config.toml
vocab_size = 16384
norm = "rmsnorm"
positions = "rope"
bias = "none"
init_std_down = 0.0299
decay_shape = "linear"
final_lr_fraction = 0.05
doc_mask = true
dataset = "wikipedia_en"
Each number is 500 + 40 x the weight over the matrix's rms, rounded and kept within 0 to 999. Layers, rows and columns count from 0. Numbers have three digits each.

# up: layer 5 MLP up, 1728x640, rms 0.0299, rows 1428-1547, columns 32-63
# down: layer 5 MLP down (transposed), 1728x640, rms 0.0299, rows 1428-1547, columns 32-63
# gate: layer 5 MLP gate, 1728x640, rms 0.0299, rows 1429-1548, columns 32-63
up1428:434445506482426512558535451570466492549488503519503498490566478452525512508467489492582476463505
down1428:525446534446540506573488503473433504488487511512552569474527480515533484502485472519470472524479
gate1429:444525450523431484440496448445465449480434519526532528503507505532572588514492556538514505480415
up1429:432401520501502491491462506493471445551528469582478483548490489527446463454546491575507525491462
down1429:437461498460478470521456531482458492481491436467523503468441461502555444506550491531499555437490
gate1430:472471455527482514451455491528472543496485510466579605507486520509478473510524507528549478530473
up1430:527526520487457499594433550472521481453509494480498561461463564485454449471510510578516521471474
down1430:491497551459486446450479534442488466413573530513463478443533503526497468513531542568506454509489
gate1431:437516519432446427512527473452491479433454588516421466497482486513487475499522482486548463492492
up1431:441483498528513508419523549491541491488445485506455412553508483513505397492503565513546483494496
down1431:588533471456513460553487462469501530457494566550516480476512479460456536522541525492515464479468
gate1432:552523492496485422464484481489460465483616461506565454569533512503461499528509429460476529522494
up1432:504470465529540541463481485527487520569503513520466535398419553471512532514413513492582479505509
down1432:545513485510473473596524501522504440455571452513501552496565515514491528535472531522446516457527
gate1433:565474470498512446480466497545465507534481482499519417525503524494442443517496561462543545443469
up1433:473536411478562473490460511469429449485507517479466457513529477439514470476532453566536477560504
down1433:566522452465437501471504429595536512467513479515484482548498525480536598473446496545500524532534
gate1434:468497538525553527415576552546542528482521537478557435505493503509469521473524528498491431546556
up1434:501508495477503474459560474456483505521423526488515459503455515524407560552530542439503540437515
down1434:474496508543500625449554518451472514469542489588531495539468441482528490439511522504527466508479
gate1435:483489509435490488500436530544454485504481486518561515515454472498423528504493551520503539455467
up1435:476526543451471525492499515521443517491497469431537545546504543501496582508492538471507504515540
down1435:517471531460527563511427518582469471529500536528521555496429477541493500484536551436576489464471
gate1436:457533569526500513474450499515564508487461602528511414536424476437580462441551483457579494446474
up1436:514538576481522510510593513511479456494443550488427496484518438519484521526462509502452482607512
down1436:533565545461524446632517500471435542498479499545445531438552494520509536507426519497471477546478
gate1437:449482484520562523501539623587487617491592499558558523581501481521468482465442461504511460412460
up1437:444509526531501503501541557463425504462559513598569498471526460454437523486567517609492507504503
down1437:429472487463489486580451533504473500467479511564525424595504438410467529483406465493500487559468
gate1438:590497518542512481462527467503419511539524475493466488555487455474506553481538487492491499560451
up1438:508511480559476525434557522592478491502501478529429544451528477536501508505471534498544468624522
down1438:521546473501454505470546500548471541538466528464488539547527518528553506476485495522514484521564
gate1439:555509572457523568476475615460445532437525544515563563522497491418433533521486579477591548495511
up1439:480404510499530557519466468500428521584469473487516523549462516519537481485546524425462508539487
down1439:518518412471492495487537513562458486434495521409380488421577587500488477526436512511436546566500
gate1440:496519493426486565495492584497522487566503511452451534510446450482512493494480546546448480545507
up1440:464499497483495521509465480514571497519527496522477433548509481513444432464521557537493485457558
down1440:522511487569488531468504529482445486538506494542536468547502503447457476476443481514454478502511
gate1441:534470503445525429437501500511546507548546573436517479468499472548487564431501526452536515495535
up1441:452500518521457480521553524544527484489492481441439543494502504532499483575516513454517535514515
down1441:486444508523462455522498482517485521517427481489450509530464523508498461552470496530470506551480
gate1442:541463522388499427446558503551500566575455509521544493636451523488532453482437509488537480526564
up1442:523502492526464461513490492484496473548453451539534529533438431473563590462459533540568555543487
down1442:509527536492481458548496478533448452481455551483421480519437545497493460472520581558476459553428
gate1443:545521405520482474471539420577529430495460530479484547483461489510524497472524525498489416469499
up1443:497484501529557499451548540501548492532494542428445529542437466504529504480516442568503432500523
down1443:546483522537498526535597501569449483505474568461519530461497511494478431512531507516578556482528
gate1444:545470462482444482494483554491561474401459493417446486488482474469448506502419547524492449548526
up1444:513492520502482462544486476488489506530477473445537523541512515447484492500539499452540615492445
down1444:473465560494478432448488459497561547491541538430506483465519519482498424509543530517461461495493
gate1445:483493535523417519452519561425536490465549506522524553464421512435471521410528453482524460520453
up1445:504519479449474468485582460516493526515455443456489480542533459471515553565494429452429539534565
down1445:482514453485452551567444509470542464497469480553541514475482570530456544441552536487552479536448
gate1446:546497520443536452521572560445529516472528482552453524520485547556566534471414515460533509531458
up1446:463457498510491506420522464474424485476466508505518560538621452484438532464459501566487459513485
down1446:486476542470541514469589582565516454476517419536421488427550477541443549385532552531409475534495
gate1447:547527547553458397541560405502566582555501618520496516529455510526520532457584572541438536541555
up1447:429467501423556609429536597498426419469456374524463501485575538539491443529465441540481479448476
down1447:422523502435499592519503542509598453472482530485489488452517435504595429571425540549536516642428
gate1448:523492511430490477457465504481565484462512475525588430464532471528432562464542547457556488494495
up1448:554552536579381440495469479473467487500479480455493543485509461420517437518490463474494489464481
down1448:505527469483512494498503569526460481473454517538467466595498465465458571528419408464511460522481
gate1449:466496395539523544489514432493515502473535474491478450457516520472495493451551508516427504448551
up1449:562481502404478397518480531514478441536509589546504469465523430542487355542448572499464528530483
down1449:499450471546531470549494506471483454479498545516529473466465520513554467459566508554436516474473
gate1450:538498486540537521528496552466498527466459522499442523483546556424622486499499442549532553513503
up1450:446504553432577516514556519407463463545504469478470515496518534501503532517458442534480468483558
down1450:423496461513484498484528488479559495546589475537569540487484528484493491493417501464514538459474
gate1451:488505534460573560508444495463565423584530515499489472479520563545536454452490457393552494462507
up1451:508603503516577552530483537526535518546545519555513456448526501476536476467519406498501509527473
down1451:442475481487513522524451560501502472465457514486498519452468544521474491470491465504480420525555
gate1452:543430473594457442440522506514471519544500568511449547458461519526485527433470548491508527437557
up1452:542588465501418464569416467533488515556482442487480494447549452457498492502432479456484518540522
down1452:497526519502495528461545578488473457476428483495519531502476564479509473487478527477518441455527
gate1453:419442547548476464511471492567430496545428504466536593522563475525484537524498594555465532514478
up1453:486587487480564477578477441463421582486483459474449549550571429542525461520511395519501559447561
down1453:525492520502511513533416422484482515574533503481485484485404489466515549518547492519482447539414
gate1454:470496521518490497525496536491531563501543531530562523517511499471531488543536488393480481523486
up1454:472484485462486553541554457472497440544466564502505493503557539569511476498521437515522475513527
down1454:560501505573530464420484488453483392505515565503565494547533491525534466463473541550541519574558
gate1455:513463508525475509504510402510522534455440489449568499506510479531524454499550456547516456519510
up1455:464533522381494493549480617418466543474521512455542478499445529475466533532437512546563487481548
down1455:465415505555436469548504541492437511529451450572547515567479488506429437501506460481455504466543
gate1456:520545414497498504528467478524491488453462529602486512464476429470458501497570533510418536516507
up1456:543446509536482500555511501584473429459403516559511547485463517473478479454571467502492491508495
down1456:590512479460472502530489519513506477471483545508464444502521485483451464545486582428429520478423
gate1457:590528477468448492496445523485528518538503505473534564484497529561499466453525502464557443505447
up1457:441516522537490539518542419535434435534536522481451536518536520524534511548537555467527525554535
down1457:512488433502459543470418517477529482465534443472503562530465561507491477484477496557490440476519
gate1458:537509548555620550526474542550511497475536492540428508491513471521533493444503507469540500523506
up1458:476467440445559462499464446456429484544551454582477448471482501434400526442520544512580491584439
down1458:512428485479542524475464474486518486533503477466461513485484468451489535489515558484460559483511
gate1459:494502523439449469482533501457483441506553535514531493499526508519517459507502477467541489518530
up1459:420535492532481527520417471457511499490483480485478522497501495486505541488529505531434473475566
down1459:505494481455535441447492471451467559542424511503521531550499474455494476561494478483466476501543
gate1460:532517494382548501461503474553554569520574539512546499511525585568515484510525511563517494535465
up1460:489452480422515457481511535602544517499487510436484447523486490554497566464514441497545492496459
down1460:484480507423583506552537532581540568474538503459528519521527528516556461512518519475537495505464
gate1461:511520430538504463542477529502521476482477551505532440493512520502467532528516564517499495464448
up1461:483491551462492435535521567486535511504488481540485519511420539510430463510464479532520526499516
down1461:489521502464542532505566535505443565521459480487481523492527530506570447532471453453505494469572
gate1462:488478498517479528488537505426532573494557523485476489466530466438478505515468474504510459496485
up1462:520478512460455494520486453540516496465443502499419573514519511479466523493514450499514509525547
down1462:402524515471513525506450537445564528465430550560517510529473428482515499434535469476515458458495
gate1463:484538506505509563446430513426544517452504556502494513541489535444481479483535517572480513429505
up1463:565548514520540550542554529483468502449548502546487466512439568532555490527526509403547451438456
down1463:481462545504452501422473489526512476448435430523487491482521494517473498455509494449577469478452
gate1464:478534514449548507588498496494498556520429495436420471538511515537547441419584439497580499516509
up1464:480494512451600526489539465570533515433475515518558455431531491546550449467539441546518558492515
down1464:483460418516542452477539469490537515534517540449495484529439520481538453527486526434487645515466
gate1465:564510529547511531550541485528460543418590511484558402488531493489525511433502507589523485591559
up1465:521483546529489459427459459538486501538469454549476552448534573609503492537457468537549481483468
down1465:513473515463492545497492466464523551478479425566486426478509466557466411516499490467501470490477
gate1466:580497507560523522469535527507380490477484465453504486558545482509502462457455498478456503521525
up1466:504412490563439437512494531436495514491467453443519485447540470529492514495452548538529515519483
down1466:541475491499449437457524491519485497517537455514466488530610572576494546530526475503466571495551
gate1467:495494482491505516483528531456573432412484439446520503535571555474497472472640492540525467490516
up1467:438554478546454548406488517477511476464506492464529495481556503488537474485557517531520444503502
down1467:441452473387538505545509559559555458484504469490518478448520513464501487425507486516538472492471
gate1468:468514543470545573539458471546468461480486456506510571487487399505532424458559466537571441451455
up1468:516387524422516503502489505465540498478517502458487493512461444461492494462516482486434469490581
down1468:488454514422407446494470472529536518537477543488487493545545378543519533462562489451552451444538
gate1469:503496525494359483484520514408551525484499477503462536459507473412550558501445510490519463546456
up1469:509510478516486487569519479519462548518488490496439556466501581483526548513511552479516491541538
down1469:545502489476492407497472515513442580540528491457481563499453607475468497482534471557626472471515
gate1470:470428467471444457467479537529499468515584473497480512486580562558504539509520491484501402501547
up1470:449577461462486432503497509522487515468490514462431551469402534584495526403482485584442442571554
down1470:447539518487435465459498503492522502500486448489412551427525545508491576463492559484450522498467
gate1471:496499532508445474489461541514541544529464462504463513465452489501449378520554525492534516505582
up1471:510480528435444498544419525452519503553469495554467526490450487513520462555469578472554442414513
down1471:521549541470565500507490482541514508509527483505517480464487573562528540541503483552500510566512
gate1472:541506504496494448564560533476475465548512430474474498504553497444507475434535462473457518465564
up1472:547580468434467462457462537455531546485500423480471487504443466523438511502461443495469544462497
down1472:563576538539533550462474513475555547524575486528491543517521493511571493497516495468460502393465
gate1473:497543509588519445490489457525516416475507503503493482584496498464511502460485542475492546493503
up1473:532524420499540578473495489519436519456499560478421590506589470525555606514438479541443493468558
down1473:462570393465460513528403455534504440559455532580468502458606530516483548519524490508393537450525
gate1474:520543548568565482511533489538449450502522462538497485543466480488503478474530529456468505450516
up1474:403472529484495559552503508469541528542508503514563510479500488556477515482496473546514597557546
down1474:578474470479517521486483453488495458562491459522473498510493519535507478590488517492520536497427
gate1475:509451521429481478483551491533545421511498545439419500470496426468537452462459496514467492521512
up1475:486500490587515505482417494543503570507550495572452496500412521488497518543396503529575568485528
down1475:412491510460437535455565493537455410502525497628445471535434509462501529553519477499430456512538
gate1476:468536485461502541489513473468496445545486526510443478535559515460531504490421510467437497522474
up1476:532534471531522457487532408475461482563536585444461565490502455415493479454510534576581516490603
down1476:514474522468418495574543512563517532503520489545505485460533449457526509454438478547507492542483
gate1477:516422512483497484437551511481462485537575502537529429434491400528445511514515499479514545541453
up1477:412498481489513516499528541497542484499530439514543545429510452458548480462477564488479482527518
down1477:572469455487464413455502531476492526457524521476498573502510508531486522508481527449516549496431
gate1478:499465556466513497530431447522520517482471560410444414486551510441499568468518497449521545462473
up1478:537448525483522493513462415552483462537507524440442517442491462513527503489519492480541542505509
down1478:432533547599421552464572585496416414495502476493465526488458431543431538517460523512521439442536
gate1479:445509484535533488491528565430452518550556498488467418536561436460417599481544392516472450532505
up1479:484445476471439425506546462608482556507512484478442550516434497501499400508530561465507545463517
down1479:519474463474514464522415535536446478519492549500479417491575541483441496469566421457451488595413
gate1480:536509502485481479481445538517567468472585509475382409495564522518502466436445504553527513437520
up1480:468502580502459513476571579486541477486566570459475371506544469557480489443517536565476511534463
down1480:568484470484486507483564482495533535473479433468482549512532515498478594472457594537533479588468
gate1481:441529542494608481477446455546514544543455562530468531540573497489535535399468489458492487480509
up1481:551493474531435490466546452467517529466498566477426435505468455474498527457514475487525527523564
down1481:567528437477471465562462497478488530414491507501428526525423513535371532566518563537497612433583
gate1482:462484557490511436466555561524499499527511483504461454564530406437530515458468523521423481500509
up1482:522473520543460541527455532451516538458472496563500532496493542569517448500486442501562524432493
down1482:518547494507437475529449515529524525507469545461502507481463491510433472468541405494529460478502
gate1483:483488532478513502507482483469428496505534451459518525479461472477477451561474483540496571518554
up1483:509559498432534423511512474493491500552488478515438581515570495432440529472507554520492488498510
down1483:473489514492529559486478511517539470465459551434527528473454439490514486520483502602497525514420
gate1484:485454470588482437558530559550588482507519533517499512507492445591516527529460446529519456537487
up1484:535497469473449495493457481495442558454505470537509475467537571480587423495446546449505492521570
down1484:479548422491492457452543509494480509481488451505438522497512475579491472515524473537520481512497
gate1485:553492491523452523488516597501495502433480510444521528527503542527504539475488518557525570469413
up1485:491487486502528477488493433454495515555509472499482463473516513489535531504496485551487487486490
down1485:517460482537442504532467501505470473476471468509457465487527506491546505524436541466484494514594
gate1486:517548505513501599524465513517553480505539511519461463519442444501521466521476514438508527451490
up1486:527467545505538502518477482520488532554523546507464485500497516446422510529508496461495488534471
down1486:463424586470493447495494511561465439449500540530485495486566482434526515508544558525484521514468
gate1487:472497450497515507539469497475439454512466557529509492489532451518550487467496517477514470499507
up1487:491431496527468582504539501472491552546505515459466530528500559523550489529528473462512473458516
down1487:500515497471509543471508494590515559517507490424524528482585432577542414452483472503506559461497
gate1488:459498476454529482449508465425529410513471557491513436385499539499526611476523510570490525441453
up1488:501441531435570483485471520491507443487490505467494459459480481487533502463517555535490514422424
down1488:468510534492569546530518498453442528497490553437504398462562499506487463502468523496501432499474
gate1489:486444531488549438457514509430516385473516588504549450527591438522519472513522465535544468512530
up1489:470435510481486481544542496541569534476494535525549520493529505495501439403508457443458451480478
down1489:533462574532453478477460564443484477515486538520506529544652473508551509474467474481461519453534
gate1490:535552512467473453490526474459485525511394578523467514463462493514540514504446491497520511469466
up1490:505507507458500423566530517507493466506495496485461484467486506474527502533497489468531508484478
down1490:473517446496492532458468527474540519519608451452604513463611463558446485520524463563448511525548
gate1491:412469471517482509484544461495506505520549470499502418495510513501511489533515467553450507571457
up1491:502367505506518524515554430521521543526458479502522450533508485536490552544540471533475514505498
down1491:467483494498491509491441446469516446491492502521452492479520451544466501487575514564413559443490
gate1492:569459502517525526546499516432497535479435532522541567519501502532558484482580547544563454467498
up1492:477459455481456514483495544498473494496502570525444499452495509481526504514553504533476509476489
down1492:573498496543423556502527583494500525530510515519565570516484486463499553474520478491504537409470
gate1493:496480535516556467482537541466477505523490496551500462522498557452480521490494566462458497505552
up1493:530471525535538510420459503543484565528470464518527463467483432525503461519520521485517544509513
down1493:514437550485478484515515514462505447502436548502468490469541464370488525477544485490472534409518
gate1494:495511578492515473549496438491536512548445530474501477561465504538407499484497517510525516604514
up1494:503501435507426545549510482466578479522481514505507492534460483506447508444513423504467521527558
down1494:506589516553537473478475501551481501455456417529509506466508510542427457523474531545470449517503
gate1495:537472516432505406435580474430450404473532502528532494502527527482529520526538466489529509460531
up1495:531482444516444490568429490573555561516536519493494552501447523550477500457471509464495534496494
down1495:516537515498533459479522516500518480508446476537483536514405464525487547505509504516529533522401
gate1496:526543433493527447498467492503520482486442571509490448473577519452533534548421566535543492491589
up1496:513485525488451421483487565513511499485461474536529514534481516492531530490426462559504517465475
down1496:467487515448525486513592572567463504452502478450535502506567511462568535531479440509490502486473
gate1497:471477472453484507472512534514501458466533413413486469514458489505517514455501554528557502500565
up1497:555537429473462490441559502443517513510561518497577555519617571472506466522572497542532464424520
down1497:444464426545565492555550436482503548504528468505525529502530494468545490597522525509510422485544
gate1498:510495437444666510505585533483447500541514508481450479493489426508480481501462492478487417492559
up1498:547491489460463544489531483483549503514499528470503449522451443534571540534497481492497537503485
down1498:508477493508523505445524463572486499459521531478509456551482501472477437516448500544570500494458
gate1499:470637480499493504516618561521495506493525465438527419512486458508587538528486436485486415512424
up1499:480495539491540457460573577559553421474529488460546433558476433523477514557499493452482557533509
down1499:559535501568526551504513438502428475462485442477460508547550518495568450455492363498440501458496
gate1500:552511501556551476427559524445431534460483577542522516500528489510473536560513474485575443512443
up1500:519526450481513521484587400598499470537497534568511498525470486452532542429438509577381541531426
down1500:483485508539488535511512459575562441590455540584485486511458455504501563481552586607529583546515
gate1501:506582498545433512517519473517492530493501525537407455514468561503471493495452567490547494517519
up1501:499505484388555497469529507571477476536454486556530408537537489567513510445478454476528519511471
down1501:459452518501497586551471518537533506509545555536477532532419547482502557397388478489478484463475
gate1502:478487477575513497484537479494509479577442549428508503414428541471506457495524478503550537501517
up1502:463562508523489426481512482566548548530444496448535476436534495458505446450484563496473489449487
down1502:552552523482537503454453440521513494510470563559503501521460522490472500604460437422542473454468
gate1503:515534471466460520480511561459386508471641493464436562537515500564514494497520527527422476443502
up1503:539495484469476480518421476550523500577480483457504457390504509475534479493449475484487521476492
down1503:440518465477474474533436538498549492468434468428559439553490492516532470511526546558478446489527
gate1504:533445470465506539491479518526535534509507546509549506395522527507533524483442542552526513488554
up1504:499487484507498533490465454442502476518510498474522476525562509485524487432544537551526581516484
down1504:494481495544526506396557435512460501492499554510520546491556531436466536446571538521506594597539
gate1505:487638478497554445522572527571525524450448520479476486416433507431500506470529504515524452506466
up1505:486551469453493489523464513591535518492449512501479577504459548437477497477509562593506411554461
down1505:503466483453478472487463528613573486494508471529530532568474491605408522537489494525524400477485
gate1506:491549448542449502548506485460436441457497488487441513473542514515400545473435544588516471479520
up1506:453521458459547495428404481525540465431548592518512489563564542562450443475492539493586512490550
down1506:428507501463443570499444514461507461528528523546539483435537513443479456491483441488474498519542
gate1507:507527539501508460476420525501454377477483447534445554553559457496546511491515520462532431539427
up1507:521474534494526495496596417458456470544503539529553499494552465472452561511492467509480545402499
down1507:469487639471526490499533429477446482428417516499537504473512480537484533602502495467457433503471
gate1508:492498535544546470427558487536473475461526458477483498479481537448468395533500546464422464484530
up1508:562533491461588498497505519518575515518423517456474485475507511470418457496570506517470440531470
down1508:549485420484418528486507539501523446514615492583505469529503505534474512520477497517469485576543
gate1509:510420554532495452541509536519461480525581539559535498534536491435535508534527461526521457537475
up1509:494473501533486484471499480561559489563548490494487486547526487425499505511529573526491470497550
down1509:461546450498523477443545515513456476543488538533499475536481535412532530486519503526538494464581
gate1510:494464491480424569440453516501496430501478459552486563550531516578434434494433484545518513520556
up1510:496501515473463484480470493487514473499448589592503527486525522481467514485516442439471536479480
down1510:516492498498465448496478481511504386494511515487529511486522457503505541487537536464427509481562
gate1511:510542444440480483486496504526549513488618452475468515457548463552495543519534474495473525568493
up1511:502527545467536508490501533611472545457494539464544425459506447448472556480501489469498533562495
down1511:480522460522530428426447563573577497438593522430501517475477491530500527449531500521509519536500
gate1512:519567543505540505403573500506495519490484565483529438514469458491491464556483470464470503469558
up1512:525496454440491567502451511537432481532497499542505566446462449479450476496445495489524481486509
down1512:472508552511510429485479551530530521558504566516489444455468483502513446474492471576505472511442
gate1513:479437536514485527488492474429545536463558497471471495458484483556485470482536497501476579559519
up1513:507470428505478513506490397535518516404532479401509553488524524486505592543538545540518546486505
down1513:415503509462550467488495535541473510496490459428506521516458517554503520588524548533519564476544
gate1514:451456524475417483432477542509528519515501493459497496519450556500478560498495446554451554481553
up1514:445534501427502483486483495495459499529580547454513540524524525436442537461529465501467525485501
down1514:439494519450516524468449474484597588483542578492472452546484511504569472436444531527432498515503
gate1515:504455532432464455517443405577520441519570430481523502538458416524476559454553449499545515468512
up1515:542489517469536446515517472507496532503551453507505496558511457463498445465596447519548524477538
down1515:509458454451471446479550470441509500459511466501451540612502427556454438475546444482496552501540
gate1516:467474524512497519556478507522529438485506483493460491520510551456502572534529533582532472590525
up1516:515511501524544485474489537510515555506473506495465513507466543547472544519449464502498515545548
down1516:532582507525491500458455530522488577450455491471538449525445472531415496455482508519477457425495
gate1517:537498539532496575505537520519471523553547519461496504427547497501441510405547497493485461441524
up1517:519572513491511496534471562583568539538490566430494522521554469477546558450532484485434505504493
down1517:466543526491497493492514556502543497525452550408486517521453504427505534462469472514505522533521
gate1518:483562471490514591514467494516515461545555531549587523508462417477522434560476455408452461510521
up1518:507561534439489518516477467457544415525490578486516569493460462515470491480551474472490499397543
down1518:496498551498415559505509457510512470470524497455533564451475495501583503495502454489511545523451
gate1519:560511562454505474514495496483437559516460498460455473467482554518523543540491517519538483511499
up1519:478488533475547495486486510438631555467481503494463528523454484532476525490534543403545454506495
down1519:452508499466505577495529447407594526535479445541495496501482441543515504481512492486530456521411
gate1520:579459521521506476500448509543506472417445488603541504471454460523503516506559530515452484618445
up1520:578588463533454512513521534450529541510458472488482527493491471493513536555517473535471399421475
down1520:467514514494518550500487529429495513479459466580540551482559454401486526522514457530572478503497
gate1521:518490515505534485498556504569505471508529493548557544485537441559481518568501487495529549446540
up1521:555504428477476522483542432524525456423486471518591488475538451424474528520475502493466531476502
down1521:460528487485458515511487515453515441576453546542445575453489550463470505476522452422455472453508
gate1522:557522506426533507553511502495468527484490524484471552520526501509481545499470564478551506541521
up1522:443512529483503470483452537467483526435522477472467515516620500495477565513495503484473487624502
down1522:511519532452525488495595473542442472492473536566465507445473486502456512439568438485440560512448
gate1523:552549540459578437482490446519530518441508544530479503508541490447556472461500562496556557556542
up1523:455461484521494571496501485504529503531480568518421452510511491512514530565435461510419470494534
down1523:465463490534573496515571515546552552501450573530507512500489519464469488504470508496498493508445
gate1524:509457480472456546473471429498481507541458490494474473552529449501519434476505507538475475502488
up1524:481542495565544510566514557445476550571489494475465422503511550485608550507493485504461515508497
down1524:459521489553517453526513451567544530479416426496521476512476528498506455551502557539494518521491
gate1525:489549529529489483414539513502507550484520548486440422485477517452509525470501455479467422589543
up1525:459430526532521483502473505479447427462490548537469538483531544516516377469492572474469472559439
down1525:455466554534454565461535500533545438534518487533514509493432430490482503489451532503517518490506
gate1526:506478503518501508491413511537485470456513452485478537503470432492499567492516522485476490540517
up1526:479457473419550498507494539555572580568455575482446456488489464480486500557610496527534513548493
down1526:471490514517536474561468544470525547502500521468527513476509582509495461476495517482499481452586
gate1527:611492495531544520527597482565508541536482526527510569437557485513566517474513528469510468554478
up1527:541471411505495476490496454490604448546514477506456490494458442484488465522550472513540451452490
down1527:537467478527512505408484452514534470451543516492515519469498399417575451446475490531506457449504
gate1528:523547539510462484514597480523578503503519565407498507487496501520463506494578548492506525550526
up1528:507441410452550455506486507423466558513472467568494464499472455442466455537440451539525425477430
down1528:455517431537483477416484517484455474535421475485475454474519528513448510463543461525466542465548
gate1529:525525507515549418495491523503474545539487578514497532590484467486503526485481475468501503551436
up1529:441498521499494477487521499455535498517501464470438556555471615486558487522512533522491497538501
down1529:465455479543550466564521485468468479581520430536485528494492473502426398495449526517454497524478
gate1530:544454481497484553464464497429472471471488511477473479442629509479493434514460466555503512467570
up1530:453563458525504457556465511456534482517469504474484598412465515513541471519499529528539505479504
down1530:428429435497460495508495529545446570572473537552478481495443494515510570539532439451454526557456
gate1531:483517417501539553482479560496484480424484478492480476453551535426441501543469453508477501478413
up1531:489481428523533508445511531456551499424483512383441422479496452482468503524504507486471529470458
down1531:525580562534516506521493413534533450498505557473547505478492526484509525559461545487509468568412
gate1532:447470482484513565502542540484571511492486486491579412469441491542553496497486474508447549489436
up1532:505507490560441503562476431463435478473462484515456518505609469437459495484481500487539434464543
down1532:500562501441574487535477478490489496475540514468448501450516492501524473462550472519479421529514
gate1533:478498462528492496487499484486457477499440508523503518537505591539548544477470484511489499502469
up1533:566470436543501489525517525499457517524481513429565487538489588529546567539459546488507522492468
down1533:544481469457584506513487565489461553519510472562526531539418431486575465517506461443464537439485
gate1534:445431505539490520521550439509525427514434440517492553565422511537521431502537463520506518461491
up1534:475529505557556469518499526507460552511562509504575545529521508456531547531449502545505428490477
down1534:546550504519553555476477511509479495489485533501561444505553476467454509464438597551480534555498
gate1535:560585525464485442453567528416490499511517490599536513497550438462535503492532473511517449470496
up1535:533471496556512465462525477539458518513486522416556503426463491506480547453515498421502504517489
down1535:509450468524508501585490535427435463519566490537542467410474465472503515449488514456540374480473
gate1536:575496460535517470540552534481486450527524527468481498483575553509496451473476455445502510507546
up1536:458498532509433532506501475448518514548485522534511535494519490535500536528461543511471514475588
down1536:520497554463560462437524540504465585514554498491578520502488461502545560524491566559493580512581
gate1537:509481467521474524456477459390533574550477431551505581432467531473587523495443465533515569393487
up1537:493558472508493536525458505482579489467485513532494534444485544446473571525509509502513483479526
down1537:566517500468432491515472509498493474549406573434515557446528526584492544513543565400511485473526
gate1538:466523500470543455485539451542516442481496441470462548524490500495484446552517495471520504570488
up1538:447514481514557515453437532509520554525515462502489489510487531444444488499537530548489475496498
down1538:494480471461478549566425498569529520545542531559489427521539535467488531474517588574442454474507
gate1539:518500527546431487390524485486533457444562415397551513463533499496489554472505570551564406430466
up1539:512587540493469467438544578411467498431528444446575441484506432488549489455538439485483459433473
down1539:497479540465579490533467563468420430471444450470526532402443488516462528451505486457431487555489
gate1540:498481494509518498469461545512462511472536482489524492494514506453484481446574507481492465532494
up1540:583525474553472525530547566487450495479509496450554501525552519504509496493514557498458499504525
down1540:536538574519470494500544555515449552524429473526530485516500532495524488467526500442514486547588
gate1541:529539461517481483520449466547583508549517463514477490527481484527503459498545485546551472537434
up1541:557488456460531489505441467564529398504409519571428543459483477506555506473445509439519495481527
down1541:498499450471521512436492496514483553480457510452531398424471533464529450489435509486495525483479
gate1542:516446503495464528524506575480455491474495526476558557390503488504488504470530455507502501547492
up1542:495562515429441549464470510497419535459531495458466485484473491452475502521463490483529491565459
down1542:540536395547568488475481546471490535487448500501477454455555506482507489519536491579531533539531
gate1543:495531537480481508516465507530481509480472587522536448494492529476558486523452494496536492536554
up1543:527479505480492515492575410552507490445532479530546480466477555424505464526437510551442493366565
down1543:557473505464491538540501485527536498512476459524548543526481543602448452460527535536486524515524
gate1544:485516529560479516467533480494548514459536511451495455572523455491557508566517430478515416511475
up1544:462498572465458540514529541515575479476483525485487461477499451537500506468493576488449525547457
down1544:385526533559524501543479532419482498483502471509425449459563511516531478445424490431514581542497
gate1545:511534498525583557496515499553522533487469565503477458498424554579468489455491486539485424528476
up1545:479467537451398441467480464560486504530532490502466537545561447480438484534528483410490538445455
down1545:459473522503548443520507525471547552519498475517515441498472486535440545452497558505467556508411
gate1546:486490490484569527469479459528452484475484493500479632489549547525440475523497519487554408529568
up1546:423432501473485523480458528437467502472518468529494439497479471443536539508499549522443489516473
down1546:424463474557475580503446468553490485544507460542542483541451491548500521472441495448491543493549
gate1547:532538538554408482513447480553455486534469495469505455491568522508480546455509470527501548429514
up1547:468483527486483501405557505424488479473472533467509512514487513529509506477544559420460526456517
down1547:443511500489549544512542607399512477461506543484525455534490416530482563546493491474512430413463
gate1548:568477543448483515395512530488478485485444527516494469539471518510553530575561514480504477557501